Weights of a small transformer language model: width 768, vocabulary 32000.
Each number is 128 + 32 x the weight over its row's rms, rounded and kept within 0 to 255. Layers, rows and columns count from 0. Numbers have three digits each. The size before them is the row's rms in percent of the matrix's.

# layer 5 MLP down (transposed), 2304x768, rms 0.0295, rows 2051-2123, columns 576-671
109:107113083146106208147112134158175144129168113119140140109122135091134118143116142155140068187191150152137146115158098060129152127039122098175108130165136159137106095074130125175105198114163113151132127104107151107109133163061085172090126130167115157162127151141083142127087134073093145074
089:167069120119112090105096119150114168149136109084137080144150117117101158103174124174184203132122102130203121141127164099149105120100101087108084169163154168131142100154125141109165147138105225099134145173144179117126119125114103070159137233124101137085065108167168124122141079142128041111
095:188187096144092144141072142078172129126064132193165141127134180115112151115137100144099186136142134154078114154139184116132112104143060120130133095137133081162109121118135152179093134084151146108115145153105119112127100188102105174102165159164153124169083139149152128117103147104113163195
108:148144140107170125074087131117086113189159111110103113171043144165163105152063120105095108230115202160131100139144095095112148066175142113084100121114164076134075107220117157135108168131161142114183161150092103146105172080121126152117106103144097101169177154139163159155175080081187138087
108:122168181133136173114115139148180078077140108159138144136114133178090140095167163129126158123134085110173154128106154116128138079124135094134119094066087126116124119118137074169125116114118108179152137080147141185089176120124148100121096102148204154174085178090108143098084119080129205124
098:151123140062168111132140122099109145131170088116141120150126133135121125101116113146100140117079096157079100128143126158085122129077120130137123155168099147168111125155137089107116171102149091184157135103094144066100184141138101136089149149059107152175144092093125161137165087183085127179
090:120159112146157150079142119084164156203171124089137110127070101134120115097152122131137079153122098180109122142140154144099175108126091135129155099110143152118179120110111088171121135158143135182104106122129180112129103144190079058144144112128098130094150104062099126137119120120080100126
093:111132116119125127091127159090106204149154148116068102122151087137117149143128120130130115116117118171148118121109136133165136145127056115174136115054134149131086103097131140125160113160145079084161114120080069151146130132142085108122140070116096142137101102095160179085131158119150155186
088:139133150138151094171148179148105104087102115195128096135151110210103101091126108110072130148130085130094164116158117150174132120121086126146101114114109159066144138129128166135097186092151098132107142055115189113095126150109098188125166177104085145167106045097117054113086173148134066102
090:168107187098093142141162089181166126147053163127073143175128123113135113167162132150125115114134130148137160124153118105112098161101107104105149108097094113121127155123099068105103109142105158089113161096121084136188169168124096098158139103083099145165090077143187137151175090104121155161
103:140130124083141167152091144174088073167162134146111156068114111123108064089141121093118147121156094145213135160122119111162122130137124076173059136124107200139116186118099157171152157078107167110124090159113109181113115179114158100139140143143089149165101204200137162073108101129123185162
114:094107125110124152128111091143106176131088152149153164157179138090110120142139135094069150135129111104149110131100168106171102083145088129084170159143099038140107186171090136090120133051135127098124154080086096090111118163080154127121121179164086032112118111073072144097130112111165170124
089:109121108116133135142148145138095100088085090134083107131156136098133127100164130102160101158125070170106158115127124109074113114131134060150125122077145154118157166158145184131155146103144139117071125112128149201189066100147126107143154202115117100181175126098190116109077180152119137123
099:135116189121150190152116085178136078126129127100115115070076181094139073141079112128096090155174146146117103102108120177098116116129156099092122119181159133137144163154155188114077147142118136153135130141145146122137155182074114111149120145097119141157202139181162165106151179133120178049
103:125163085153154173109079097111134114151134057128082101097145170189126100085103055134104057123145153172088133116113120115136216125136152125130144104116116111153108108109029124147152170095098184135114116112131164163083164156191119171149098103185151144171117184224169135150133129119115116118
101:112070085125136066180074138156130126129095141126114116152122163087127129011152085074133046154155097153124071184099085095118147098155091108105170162148122145160098103059113131159119161139183128087161118174115166181075156087120149129163125122070151103057123110069127177106145143124104092150
091:126104076124165163155147149121161114118133130109093181094091114122128140105166167106157166100140091116143148150186136147137132127110142115174057085098121143073136139139153115144107161126143033105105102162162156212170075075076108143128157154124114195124076153094205084108151134118158100103
104:122077064107185113116095179135096103105180077141105058094142088123121141095136167151091127126121094125048123160133139158127147111134099137070212078100152128105146132209145079144100097142121132136153118111084168145114095107101125180093190150111118106125075127091120131057067151156094117134
097:113163154183161209120167127161147191212121181180095090102135121096085051139163101103091118061092175145115213101134079096157079138077124184143097139107119175149141126109137097131166127175135128080109167156098101171105079137119126157154119162164128137161112104229166165103205139154148107153
092:109078162168074114119125131105109092124087108116101216131148111118130122110099161133142133169098077143188129137122117135140122139113086179131137153113134082164165145115137131147103160131132147221103119119070180097133115124119187160176137089154137094134078110197093086094120157149112167120
084:123118105123143080111158119151110073150114213118140117115158107091103117121096125119127100094165166143091148109097126142116110123177118144118107203120090167135095095136100139131133124127083186087097136178142127163118124128117124142178093104126077094137112128129128090135119137133125121170
094:106083131072160096101140100113117138086081135135157082187161183076112155138151131109070107065114144100127126117107166107126119151150175120159088065134119123112120127122076146097094068101135146158122168060155139094163137136082165127193144135107118111159182164147111136141156095171103120127
109:112113084147115138128097139097047101083147171142119168182137125091089218118162143141080149135188081144111154138127211150111094189146134099109140135160101179142092154087166093083118124122124049107131064070092107147153120123122130091153136116088170114123173166160162135074109079174105114109
104:160136167124078164165099143071105190125133125103172155122152128122145139154119130148144204122137106129116063142097148115104069144146118131137164179149098091139126152145085175155113103140181114089071175134118142144177125134138092127132127148133125156162069143138167125140155121116096151092
094:076121202114142115137140108133136185159147161074186100184116162086116150089182074136120139192159147116112091122152127164150134155092128207186163092167149124140111126125118120137116160097126147099128142213145156106146161111123132165153150103142151186093152132124122192142123140155134175153
084:174113095178120127111132143118181102131123148134077103107098106076112136135093129209117138075146144081130126139180110164177145087163160043112181101085079195119171132136128108125126181109143119092127065150130124185117142078084149100152162138155165056095127134135159119143145115095128161136
083:127067178063116116142120180127088120124104083086112111070147146154080144089164129165092111160130115138160109153122157148077182151142095094134152107163111117150172176129165096101085119132131164111153146132139122093158154149145088099157146198109143136130060125123134102175147133091158175104
104:101178117117125114245106161139155066133100114110135110152102190161134154069160068089118111150102123123159085131160093165098110125158162126122124150129172097132109083178100105164198125089164054166124086110107102127140132029095174160049098132084148180130156114093074166091126192152155126119
100:098161125147142149130128112111187126043133138163146172139157065090170119121151164157189113119102088123108123155107166117128135139125155161067125126202100122095169136106125053110163126158078138107163170095152107078103171104117087128174122093044075138142113137116211119128172075126155124135
112:078180132126131101130142089153115102122092129190102100137094142116118164118198109115125104104132174147151052076153194110099119099161180152085137140089149130131121143117109135143116159089141119120155155133111094171114098092123122146134137130184102181105103105193110135173092110128090079089
105:148117066098122127147110119122119132142082150170109110122058179154086169161106132159063144099081098171102068102122135177184154107139097165094121159142107141188135155146138137194102176103173114196132129126137129098094127127136101125091165185155162127134174084119141101070167103120107088092
106:140133118072135099153133134140094063095172127167134156111117144116094164072140087120167109121135102080169116202101205056087134158126110119128075149154142113134106145117049155148155103113134193105115127107120153147100142139165139152197119120039165077099111186111141137095200159127151124169
096:060155160186144044112175109145092130125160112143153154103121140118103115062079126114087152063083127101103080143143118138101137165121071107079110147205099186168108097150093121121082163136131176117105116159133137090063181189154087136091103136137151174101136103110139113129148213166129129114
100:154109158177110082200144087114150160173084097115105102175162100091201095142195098115165109131144177126177100118111111136166131082072202085112100076144140112159132158215181103127118149101137106120109204204065092190163110130073139050161098116061141110142115110152197131190153115169174123210
092:146133122080157102117133117139099152131133138187199159106128159111096102083123128138218140133109037125100095151130139133120125106157119147165114107153125135092142140194176111103019119130135111151117120112114112119126112087111125146111123121120162144142143109123092165142096115147076130120
102:125112113168181108127125047140132089108141197121255118119082162174098150140161082108124160188094160109082101113120151157175111189153084072080117150154162105182046121130055097106131163122163122095093169133127116055107163101094148122116126134117146134186067133124100075158088129104131111124
097:191154166074105106094178154144085132103111092180140137099132110115137174111159205056155110117122127143099159081082123133120122119132093097132128124126095164151150153124100105093185076176129051092125146114127074124133093158158151143116146155151125159103054125092213105119165129055164111163
084:090090101126138143134134150104134079136131126087139136122134113104152138122159154152137169166095126121101078094145180058094123175134151151091135170155145116100086116125174175181132136114082149159150152133126056119130117134078113093099064121154156171138199110154111111110149080133072131123
108:093157113153148221094122102087149104040177119117129105085088148134112211117136061183120071104110150098076154164148207134128123094091143171107175130115135129161108106082070094101080163118108068093161080142119147121076093084129145132171117109078062092066161162175088116126135130171120108102
100:104108097100101087079161159138159186154181094094118140147198133105095122155178102102073118071110113128141117099182121145125123121083140214164100103091128172102114175112183100179131095081121117138129139137126144120080152125150165116161169152095120140154113118121163139141103211068114158107
110:085142055094056109104098097154168149135083140074165131120173147159171091125145100105086144098114173162168098158209120181158112149097184148111167113153165147117163114157121136159116118146186136110125135107123122137072171031140103074122125160145154168166159134152137105150132158132195109086
119:136112147174139139098079161163146124150140141110142146147107129104106144134135132102136198163118124134141128103110116140106170147155139172081116165109053083150179078096123090092090103137138059131121147109149154208119131088103119081131131096137117144051103118145122130142123091143113058126
101:109073139150130099143170127168111168159127119139072147139081097080169123053178152166109093117156090128144082103149095104146092131110151130166092147136125122186132129113181127136118093179161169089166131143119132155185070178114114119103074157151146122116171122101123108130100143157118118173
101:151107093123169176161116083156161115090169138117176139078146115139099111149128159135124132150125053139156160148124149175147113169116082118166086163147107127133188105160148129207175153065132179098142159142072082140117106124147066144133132220191087082129126166177080154128074134160062110135
095:088157153116181141180130138138161111115115214195214118088136104161106141132137123179157138148154152177124147149127158132189135102128163115142119135154176162153083102111186091146120110129115156087162128105112101112034121119099107132163150128115137128066105085174133118163113118075179118143
089:135202104095144067124140118121132167154158136175122143166086146087114116116128124111140176141045194128136111086067108085083184136174107091104156101097165100128143132101122092161087174085174127101128140118129097130189120123098179144130178090086168129112167078177170156134172159158158139148
093:137063104155100156142077154127114091146173159110079108121130155155153123124171146152181113083185100134133105082117140179167141139105137134132094153122107176153168183041150099156129094149082040098130120179139101163115137154185147115160149118123104090119139113119177076077147067143212138162
093:145108173173069099121093091129092135178131131139063149115097173108117093152177168130144089169092160095136122117094082091111085103164142091144126127162146106154185176040140138124139106092107125175101091045120123150108088121112120103096086108188148073144151152119128142075174117134109160081
095:114131156109175148087143091141143160069146119032166092139148092117111167090135132083101147137106121099099105109134146132135072085156115107109155113139105130124115153161028103169104121167185175131127185075151128134152145114119167118100107102122129146089105120138092153195095096158164155187
102:118164093180086111169183146139087093121101092088087121127123123162129167144140131148106091098115100109096120101166178153125137132149113149124171142170085168143111152083131167096146148146194145151091095144124131154158135113102131137092129160103130110148151112106157081091165122153113131074
095:149069173099135095143124088181139131126125155133118101128105101110135208106131164070156094134136158135149171142099120158108154150095160075123104100095126112156170202134093133105134057102119131124136152112114143085097149131072074124101134124061163110176071080109131133145109157153103164151
102:061153123103161156116082084158181097074120110129119135098115116125133153112132119149135135108165132076096151139142145090123122155081101180100156125084161215143044107121162150126078141205134166147091166125157115161122155089124179151110144139133104153101091145121093085194101096129065081131
105:087093111151129117108110088171120067073182121108164144180117163179099125159125087134102097177102114146151139096166130137141146156099071125095155170137092099162155115087077172046124197097124109153116093113117155109153134119090108146140066158125079129171082143134055140201109145074144163158
099:078102119133119139099144109107125177153162130133149173101161169111121126177129133211161089135100151156080160189144079176125152141214161175113129076100099139149093075139166171106126130150067159096064118060071110132130130191130077135121112180145136159100127156162185112148119170114178162107
091:168118149149131139184105108166120100173131120134198096139143159162156114122134178179136128141118180146180138121087138118099179127147084146126115105128089145110163105108104098128125168077086079087084170113113104112078118134181075165141104188140127152103094112120093070139101171162160121125
101:113105163107086127089104131129097102124151074131141152130142104134106139219056115153167097133104161125115186132119146141162137157101060131118110129078135126139112070137150134092140099154112108123145119090123152140130116086108113063183180129129085147101065129120107155122142145169149106100
100:104091118071175094121132121190080136132104166127128126106120144087159106130115110085102133143138120128187103124140127148106101128157130166148100164144097115160145063128179147147140132107152127081205118093153126068118114180162088062133174160139104156138167127109127142209112175066096157116
104:135156151174080099101108163107134138140119067234105135157128156137105165116132154131156155181130125134112148137084137091055083145044112178112149130159176154059085154159120108110131163094153154141118146106132108156168162154139135121147097174133156178153123118151100164136131116064105179148
113:196153119147164112093155182174176190096120081152133128125096163096139149102145128111123114142103154141127121107111157131145173125131184080097157171106117142176172120151089135125183151137158113144173128130134140167126164151126106107062089113131143112157152126146149179068162123153147064136
093:099203172106154134185097168086123100163147164126154151146133118149089123194169080096141170091185184142126098114124112122117115117079076113141111099139060129137138133136116138088156129128140075119174122147096115145111138170122153126110084156138179116118128117161177153117108095069129133115
102:140149138105157125184114122133086096150126134193110157131156090104079166127134116109122133083061106129095130177137160094133117177109130127095090166188192127081099144073163069082147101145150171191104092184130141062106145135095216111134072180106095101147138105135145115097111116158095104129
106:191163157130066109158141113092153190154106113077092179185143137136104090108120054147179099139101163142185129145133105115126145120111167090139091157076112152121146136098137141141101160134144172110130158154128153177149134123105172123093112072154106088101095093078177109131143118166179134079
088:164116123145161140170132162115144144117129166085105167146145154084131129110183191072174117149120207151154107135149096137163072130081088128133113134127146140157161156129177121178113114070195088102121101182142086149133080119076114112115121101120145160146116118098135107129052067156173111114
095:185135080182177122078081096157095109145161091179112179096119165157119141105131132073154182152142126179136078158125111139108115117197143136090163138105102109076139166190127091073074117094135079135121125098153154124128127116098159139116140151102102131156128174111127141169152219146120132132
091:231121090093087060120118132125161117171098109073127121123151179161101167137142108103080117117143120123153102148094120120122129172168144101126134095116116098095134151080096110130150130116139115128146109094162159136157123126163091118116085101176115139176153119121155148091079119119121196099
089:129141099186127145115111112143159158182133083095121163145109162164143095153104087086100122144100137174132126140067179161109130090113128099099124168123156136125169111219162096124128131165116112167093120075118147104100153153123222101105161088078181179153080087156223117100108133131101107138
102:137146099068123152083127145111113065161113083102177104081135135132137138167124163134121084100168157093111214155158125158143139109170100104151112104134079108220130152129187138070091180107062123172115117088105152035032145169161134152140152144096213130176135112105154138108124098156181153147
090:101128113123130163108154148096134126161169141155109100117136121179147130014125093127136165105135167069104123144136143141125137109120103183097119135121144097043083130144114170094160158147152161117164135106127085091173141147183132174087154116122069102106137144109123071130168063085122133111
112:153153166091164062105206148106146121111126114134154133111152084141111079112131132140160164143140157191102067168076096107120167069123153120129150109083197089123039145088095089100166186125126131143041104089131128183105158204094134175100122142142123110135146160144146134218129154131177096142
101:150135141108123163152173143151149109171133135159135094168111083119144108111071111125138077170184113160128101113172128128151103048158113093154113126127131132108147036133113133126148153134134139147171124102108090144187085076143147059098190087111124114194145175134075103123067128135179131147
112:142105094155150148106099100158121109128115118112111149077151165139155118112166102116144097165127156155143107082072136130089081139164126136118107122177114122208157124106127158191126085131113157083107170144064115157142114093129105112109095108165160120150112179121119050141097146137200099147
090:112144112191162110121087078116119083086122135109152167117148138130118150061105165177172153121112138141155185128082080168155091089127097076109153152124165092169152095162102148124144168155121109150121148130124143134138106129126077161192116122117077148117186173162110162123143138079120127128
094:189105135168133164086129149100054117164117126140116140158098114128130071151131099096124055117074094096185062159168134109072165140112189108087172107155131142099150139122154139108152153141117190129151120121100163151190122086102135075166122120058137110142127123124145106063111108148200119107
# layer 5 MLP up, 2304x768, rms 0.0347, rows 2052-2123, columns 576-671
097:082111112115136174138121091111140163116121107170160130095088148155195102167143094120110095155130189152114150117171108173202152119141145102172189082158169132144125122084177118184180116105088141133115136146125109135192096113133178158109136104165133156122158118113145084158189095137111115108
097:128053136102127056145181143168097154137127136127086116105130133092119188129146174080165101130137151115128218139109091105121125118071165133153106131149120096123128172140084101137127120203126101134121162181133130195165116151129164194126098144133122131147163170103112179113141130152174082163
103:127118136185117096146054086174173101088137118118108161128144074113126155142161122141159152129199139106125110123135088098168084160166112143147079165050161167140120093086145107202109126130075161103155106083118137127129175134141061124162110166164119201146125084093149173158052118170167087153
109:144142153137097106124069119084124096159121116113128085100116131028126164130112157137152156129112143155149133153156095164101101094154170179063111062092114124158160095146086125110141120123152178125161099105156209108108096133079141116105099122089107142092159119125120136146104100106114066153
097:113147119171133156139149130172105135121131124138087136135155167151157111096132097126106146121107123149179135101095161119124150132116159131108119108125166148098181136142137092127115145154073127090116158107149097168131124133150105106123106164151086215121206166151086122109119147138177146139
093:104165127136148101180151108137124113120125094199128088193105132111102157140147109027163157112151129117140137141133036111143150149164104178064157123117167150119101136089074184102137089129114135129186141089101068127183134113116100150095140100126131153136112139126126092162186130137188173127
100:100147090152140110093160105115192108088109116129141160133030051154106156074144129114193153116051154152173103143142156158142071141090142133112140139080098085086100109143134101090104153179179110128125155099168183096135136115164149151130111078156089206152089108139120079106158148131091186140
092:122174129179141120132143093118075129172143068160148121173077144122085101174087099122126150086128165098158068178063147141099144152122171089092141093084142135104172104121164151132159171134129122132137124095137146168165122116090132115117144116174088101142146099108142183107056104114113107141
097:102175139104179093152189138122161126101143098078091125128096133117110196110174122101165190106124149172150127066143084099085124120053143104115133100144179074210145119129106105138110109171155161094127194138099143118164125118169110151128151143197100099137180169086188079142109146156128111173
097:137145165156129086116146095122140164104121164075122144157102134089071150114115115152141130087096172132107108149167097160106129107081152143079149109116159116128118117106099110103148105186124110166085114065153139112113116118078116172129116085102142119096122157085147114152189153173131085073
109:109144103100172141150134060126116165099135111092119216101077094163154094145188127138089198165132125114119104092155075170149081060078153170099125112100201137129104082130168169182133078124113110135101156134107112164133071135146147122105094119079114165114172065195091122121146157148105139085
088:093083136169161129154145075151116099171178138157155184124107090099143146110096177109108172089093104133129030183115120158143140128082126124124186127122173141154118066118113176128148136141106184132171098143109133084114129125137100094144136097158103132129165131165115129147153111104187057120
100:152138132104115101104141136110142103102175133077124108105095117141135092195074195176207085189207155084151158124147105156176122094194078128125068149066135142210146084086121112143175173151148122108099124139128211144119124144168198124180144140144094141101139140156126147171087111143113096151
091:106182135184128093079121113130130144142076167124143091121099128126125200162195125151155145105126158124155139146152141157133091085125110133123138085150123050113133131102183164150068173106079086091109160139118088133141091132094162143133142123133116134137162157091120095111122137201125089164
095:165117151184097136081153121124180062120124149173096161156130151184077094153099117130121120093116113143180125196110142135151145116088135126135095148089156137183096130124164070147100095141121113131108103144132154138120084159099155186116154135067153165159105151144149040102099152186074198122
088:157131131110070133165169106177128133136109168124132134153116126154124091147105139090132179091139138125156170185071114114073164208162163172132107181138095092140081134099110130125175182098139168149159126109101159110111161122171146110099128118123123163129135057166086137128143060140106086143
105:131137137129158114114126132135141191119192075112171128057076157160107126085175169123130133102141151149091205152136143128150179104115113092083180119128132160117138150127139111049107117154122165149188137087116078070117114185152091100099098111096111101135132152126172115107150121138148137113
101:129102138199124103142133121121145069138148183084137124104105148132135134115134108166174124162197139166106104153126141107115115106188127121107118127108156100204143118166136167108099146105111099154162102163128172122120123108095134143166132131157126101118141071146113104085109074136129070134
097:151127126192151123120171096083169113115145142107121139175139108078098111167106125108133098181104107127107130090148040095094151127131164093022123117125162158116104127135150124131046119090187101186191086179150073147145072123119104114107155094079106114170119164141164079064145111145096149199
091:107132155152104114115161121110121119165127066089142133164070149119114210150180087109114097127128135155162138109150115139164107152131124138163161098130158162204159130078136071166214112107146104117115168122097152163115090158129078125148107091183113174171132129065096142108154083143122148085
093:117100086186130107116159125126169099193092184131135090122136108189083104139135125110157128163118139091136175079070108157114146085153136136116205164122111107191112140094133126139115128161175073088086126152136115119140109202105093176123098159159144172092186185133170127117152093121151115161
102:114116115124136129129067109126124078115176121098090164118197128160100148141153079098113120142173102164116148104165110120103135128171169182122198142107137129078095156091192189104095186187144081150122174129073143129175139141134129158160106070135127120120197159100128163085167135117131146125
102:072130057089150151092107162152115044114137090078134137103122100096160098130135137127130118127131143090134115158104167159143110167172199139091126126098119155117184098078183128121123199078097114086107060103149168185111136110107067124116140131130112107125088106149096142107128146137168119078
097:149143067098143111083129163159129137142182095106034196166099104119156098163102110119129158059105164150089172184064137080130150147135149088077122156130154143130187114139110136137168108164167103115109133077105140172128077121193155116108070177168106155162120084158149082103123145110133102116
098:141125068135136158175107160097097148122088100157125106088140105087117114150137108141105164107107186103135124166105116129100163168134192101155119111129111135090126081090163154115142133080117139149152201105165195157101106111111082130120134121130130111106109106114150161139181175122138151157
091:069131077122182092105146096085076157171143111112137111125098144092209140160062126151174124125108137152067117089117134085160120072127148118089142161118111129147144097041140148186138083124107156101093168150144129081060093124124127166107142081193093051159130132138151122073123172106066094133
103:103138141142156154038142140098105117089072071152133098141120129159112127151057121087111114114149128169158115067129118125121133164129110127168098068106134124131124098093136138144085139125123170111103123140166169132179152193158155155092120134142153145114132170148118145121087105118119149133
099:114145154161148089137130165122096116152113126092104110150124130125125181209095104178186192185093183193139146149091140137142105127158128075106113125143112072132080093129117145032123094146126092142121069175147175100191105130109165112168162130137176094112116148137195099085177079121129169159
095:100131126137119063135129065143111111145097113096129095183128090104101221141157119131141134154134131135111154151141116071161145119077134110085097126126177094136198122146116170128110120084121094086154118144146124111093126119111081125119064104135030137037159123106105121188167123181126142127
105:135189178108177088149109136149172119087073189125141126154127117097151129166109088112173120139152136119181210146188060153122167102116144163169084106136142162145110142098147117140080148079117080180095135186126133090087124142151159093101091108084138144158094166092164045150134151131160164156
100:078107105165118151117152080158187121110176155110146121119128071087052094109089132093134141174174163119159149130139121128118153158135156172125134136093162100142169064096095132110113160136080164147099151150149084124133143161133110153141068150172077150070069104087122107141106130154093110094
095:155133162080145108142123101092123176143106076167145089178085110107097134114171062112130080166170146131115169167135176145128105180181179188123147104141137118100160126121156130124137113184090106081137130102127148097181148152109088149151083155089150149117170152113110132171117092138157108120
103:157120131167146080085120085109179158112107147077113171081070127114106136146116082176115126182160214087149093103106120064129100135101166116071149087116112122167122154128124099107114072059184104067132161177131214136108124101101106100086137100147124126131163105090192103075149119151157139130
101:098115158130121117138137129115169184114146204120130150166084174185086137111095083115167098087103158159137134095143090080172095162142154097155169164115120137164158105083155155107136146139092089135120148120130157123149118155116099120125089119130125156139141218164153143080168125127119092124
108:138094112117153167177069052112141175109123172084155152144178166125176107116094089108146122135179162172174169171118073079129133173082158141100150153138187093121098112116101115131153135100174125118090110153179137059136128132093082183106098129126035131090116138130085146118161077125051134182
090:098123092133210099170056095138206105087165126077126092129152172140121116131146068149106166103117122172143139172157121102115167102131134085108106135130115083121134095129085115116119150102151188168127116173164152129086159103140148122187125071128124167100147122115093117187104137158103113099
098:120131161111100110166130168165139091111103152106089127111121138153132094179161144115171125161124115147141183183094115163189160138117166123160130071120154159142076117151196066118129084106151110082140111124193166127112119117119175132114140116162160118140110191100150148130100127103156117083
102:124118142114053142100119133139156152044133105122135107112159147140109111148159150113126118090158159167131140148118133131175193154087179188087144058123089093070167144139149092132115165133074113114122140107184206134173084106132143153154142118123129084128122117079130159168147084162152141142
099:116121195130122093141121115087121114114164099059124160129064110147130109149117091113111179126056163105083122113072117163165175129133117126069142134091152082139123149108111121126126154135121089141146112165067126149108129110138136169116106113132161161072075205158163145134148153127158110097
109:138140068117172124111138118135133122142128159088118197102105108095147146078126113135163194101129139156149133094109109145134101056162159169139170070048114189108092104148151095065147146136157107188074165137108129136123104159134112087143170121186147157133139139154158127076131080120179149104
103:108173072151099107136072123101129138174198172141129170152145169123130138114122144105160157124139164146128103179107073138164115095159124134113100103135133157175115069076108130155125140118144169145136156133136134171157125123111113098128131162136159149050119137129132129100104068119185134089
097:130104146134136099137109188105138112083132146140119107141154149136141178137125096121123175113131146162174142158155107125128121114103147133081159094107168107115119130097169149120107095099108132121152081162105154121100082176080057170185097114127148189103148110104114067088094097092127120153
094:147134114141109137130149199103131162129131080175098184146155088121108171090153121116120105117172175162087143132138115130140173113082163141051183117075114147071121094130108122059127141206107155157087103137133156133152132120121114094115125110114183115146151200079190113121160078102108165093
100:078134145120102178117101181116173116147129137064094150122056091153139065173162153132161143147116139141178127106071143101099113165092139096128125123128153143137123155156170176184133170187125114145110114156198145228136067170133170153151092158137128132115153146127150109142142097151141116158
096:142133150092143118114103120107144118146151120148146113152146107089155149130121107164138151196103094146108130120064126148105147139099145084133118120103094125133123065128097123098126129082140130111131114164176123101149108148113047118180160061148133141043112127106152110113121137138109101131
094:159158152123154141121124126121073096139104091126149183095144109181143147106103054124121142113172130140081120168129106129098155165118166159134177105106101157124066141147100145126093156126152113121085155154093143116152065140147106097163121120158090173165168173163125163163175100117141122167
093:116143133158144143109143042164127109120137107077115102116133174120125162161121128120155147207158142101175155093108175082098095199012120099142111068117179144116146093127108152104127160124111154126113142103081135100086158133093151146168043179168159103165099093165094179126120123182165139096
099:136141131131165119117078164155166119142149156155091139069082114107138153159127072139193135085106147091114088085166128145133157101099104071140101154167169112168161099128081131163143082111132175119075098211045176196132159147146166161129064167110139122163131129119187077092139110101172126171
105:187129159197122129141139139146134182075123065110063122170135090106100180090155109149109143185142173162121154152106098113101160141171134093146107101104138126109082162118146119162168183099177060071109141156137168118112138109094161143081068097152115115096193116090117144086132186131124159115
098:102149169119072159151166173147099098177129103124127104167128126153126095141156119102156077129133136093130141200114062138195123118168152148118086066149144137127108085084115143132142148142099016138093104141130130150123153192146093108088113089143150136102100119123075103128165189110185161146
100:103122153157141120086171123091135151157123185042092140095139176184194127113143090159097114179170130100126167052138150145142103124100137158055133102136154049126178132088097094131134139112166109134137141130128143112139126094115172080112136201151106202110138155086102118149136121148157160197
098:129132075182169132126062087068150106110093188134151136091109153145122046153110108075128082143167120123159084150138122148134119119172135193153110131108131119230149143096140145171105120088188156128167147065095158113081180158089081151158070065126065124133075081110100166106101136221124084163
100:124156085198181154105132074095129101129078173143096125193135081145095126067162056148242153118149127142141109120097093169079071042121112076114132117070093133093160113126143168167193105112123147154141115153110153152138123128122133109083114083158122125165109128135156101068170108147104172151
097:112127155162129094129116085130165095088135086117143152158123116073092142087132150102105132137171134159130145155080087098131113118091151120159150192110157083105129127114201132108120112170145105165108154162096135136129114110100148091148120143145137135156173151094171090112089071098113111069
100:146202132204138115210144068196107117120154132153122192143147148105095093157120152082127143126108188130101165134107131133127150145099119086097134145109097060108143053111153219100160110091139107152154135127157097169131143141106168118186095137067117131079120121161122183140121081104149053098
105:130169157089159130148123155107125132121113131131114092153121171067123140138097097102090183169171117123124106162127062062136107169156135172085215088124112200101167097101125120098122174112135117131113113150169118149179076163143141139181092089072094094099106156071127111120099121128148150177
105:121096064145132169091081128116120156117102163191132167070098095125092114098149090130169088178138156132154107121133159111150146107133132179084102103102145118160135129104110109147145125129139114180124143160150134172162100167071151193175138092129094103077108141055080154129149129132125127102
100:142139148201111120089111102169111158106065099157122157154055149120171133078134157154101110108174146112116118129095141092148126125109156103136145142148164148123158141123085184136206169166110140139118120196076148134173096140092203132065099183123097052165189145150092105108113126098079158147
099:171160184198152136146132110171105181117091130177094083172098131102154119086092062182178145215150153087074141160125091119176163127135132094083125185123112097168149176122132161152125126094119124132147137144129116166183125193090091144148090141143081113095181130051106118107153098129134113121
101:131194143168120153112109148058200072082143115110093117073170111160094129132130131100193148127147141189154176153101147166106114127110169141150163054108085089125142118146149154139176129137138151074141127151169178180129043135120129180140135069136099095058176186085170107132078156133169133158
100:100089134146063116077104155156135169157096137120092189100121104098129102186104083158171101158127140108160115163087151118129168118163169116159117135092112105069094095125138138110130140174120143108112136076153129122167119159124132149149076181188097182113174185119127136160106112136103102144
092:145151164130113163161099140158162222131123141115104131136127123155165089156140169130152135133128130168121107140080165088134159082139158154123172135161127074180119166181145146173168096122137143123138162074105149125130161144156146090127079163118109155063123191119117118160142099125128121146
094:028130175106187178166130117142110152134125168105111156165135095114120163159110135079167093102167183138095162146158149106135116147150155080189158140113185174163133130137201105207148093101145173145111181107078148114110144199178144118141103151102155106112129124132171107090093118113139163139
095:103175151107090142111168095118169145132135161108072126096120140022145197104126108079145172122176117161078159152093111190110099111139156131075144102122133075113163091126137145109091143168119079075127108159112155190098155148150108111099064171136145138134103162076096119166151138138161113162
091:097161117202175070157144170135104144098097104088088121119088112125155176120125190116104152166185152177119135123117116048142126124171174053158102119162089135139098137107108116180114091125170094134150112102161128125169172172187104094169081116123080092113119144125122115104138158095146179129
103:126107135150142135105123133161162083064122187144104136162110150103153144135099113138151129135182133155146153099161091124119154096118165166094043202132140096114192097176101146134139172085109073152095158221178128130118181127109071094131076120105081171132137135086172114089120098162052066099
099:124090097097154107153176127088151095137140131091133106141173107133124091127176146085127235125162157125107116083124092115101153093079184147134151161059149067131081104151195167088135057145114125085128187159157110134082084166096148179096115091155099168130106128133141132106183097125107173133
098:121164077116105152136142071127146158098172101115146117166121099151153106119123149165099146094141185116109122103090163077142163178132142143154153148087120121118098165105136136111170099121107114126119136200088101128178145137128109133141097086155105162129121198137105095144137103167127154107
103:155098092163126108068100112114149092119165157136122111011144098154113101142148117129146133120126126126112137116113151080175151141178185158128181186146180105143119072155144139190131140118140123137121115069119131129127102111091104148098108132136101119140170103136099106152100202167143149105
106:114131126091097118165118167138087120135168104102114190133106144139152128123110129127140125081134178166149085132110137149120094076104149168174167185092167086158133187102160174146165054155136113154167133168062140112113135143121125114149136118152104108161122196110180033132106120119110158142
093:121139105218068130137152121107144087081157126112121098084089160107160099113115143113076155186176156147152172182048115116113136194139183115177078084143140139148163054157134143118142181096185085117128096151118144134115123115185072106106118073180134124083158117158083142111140140106104104150
100:069142062163139149160126128113121129131140094115064131132110116057095108193116125176074069103072192085133176141145115175148101131131158079055099150084117091148056050131147113097145097147112158108104211158118135172122129095112089130136113109120124129114101109158182061109130131121108149086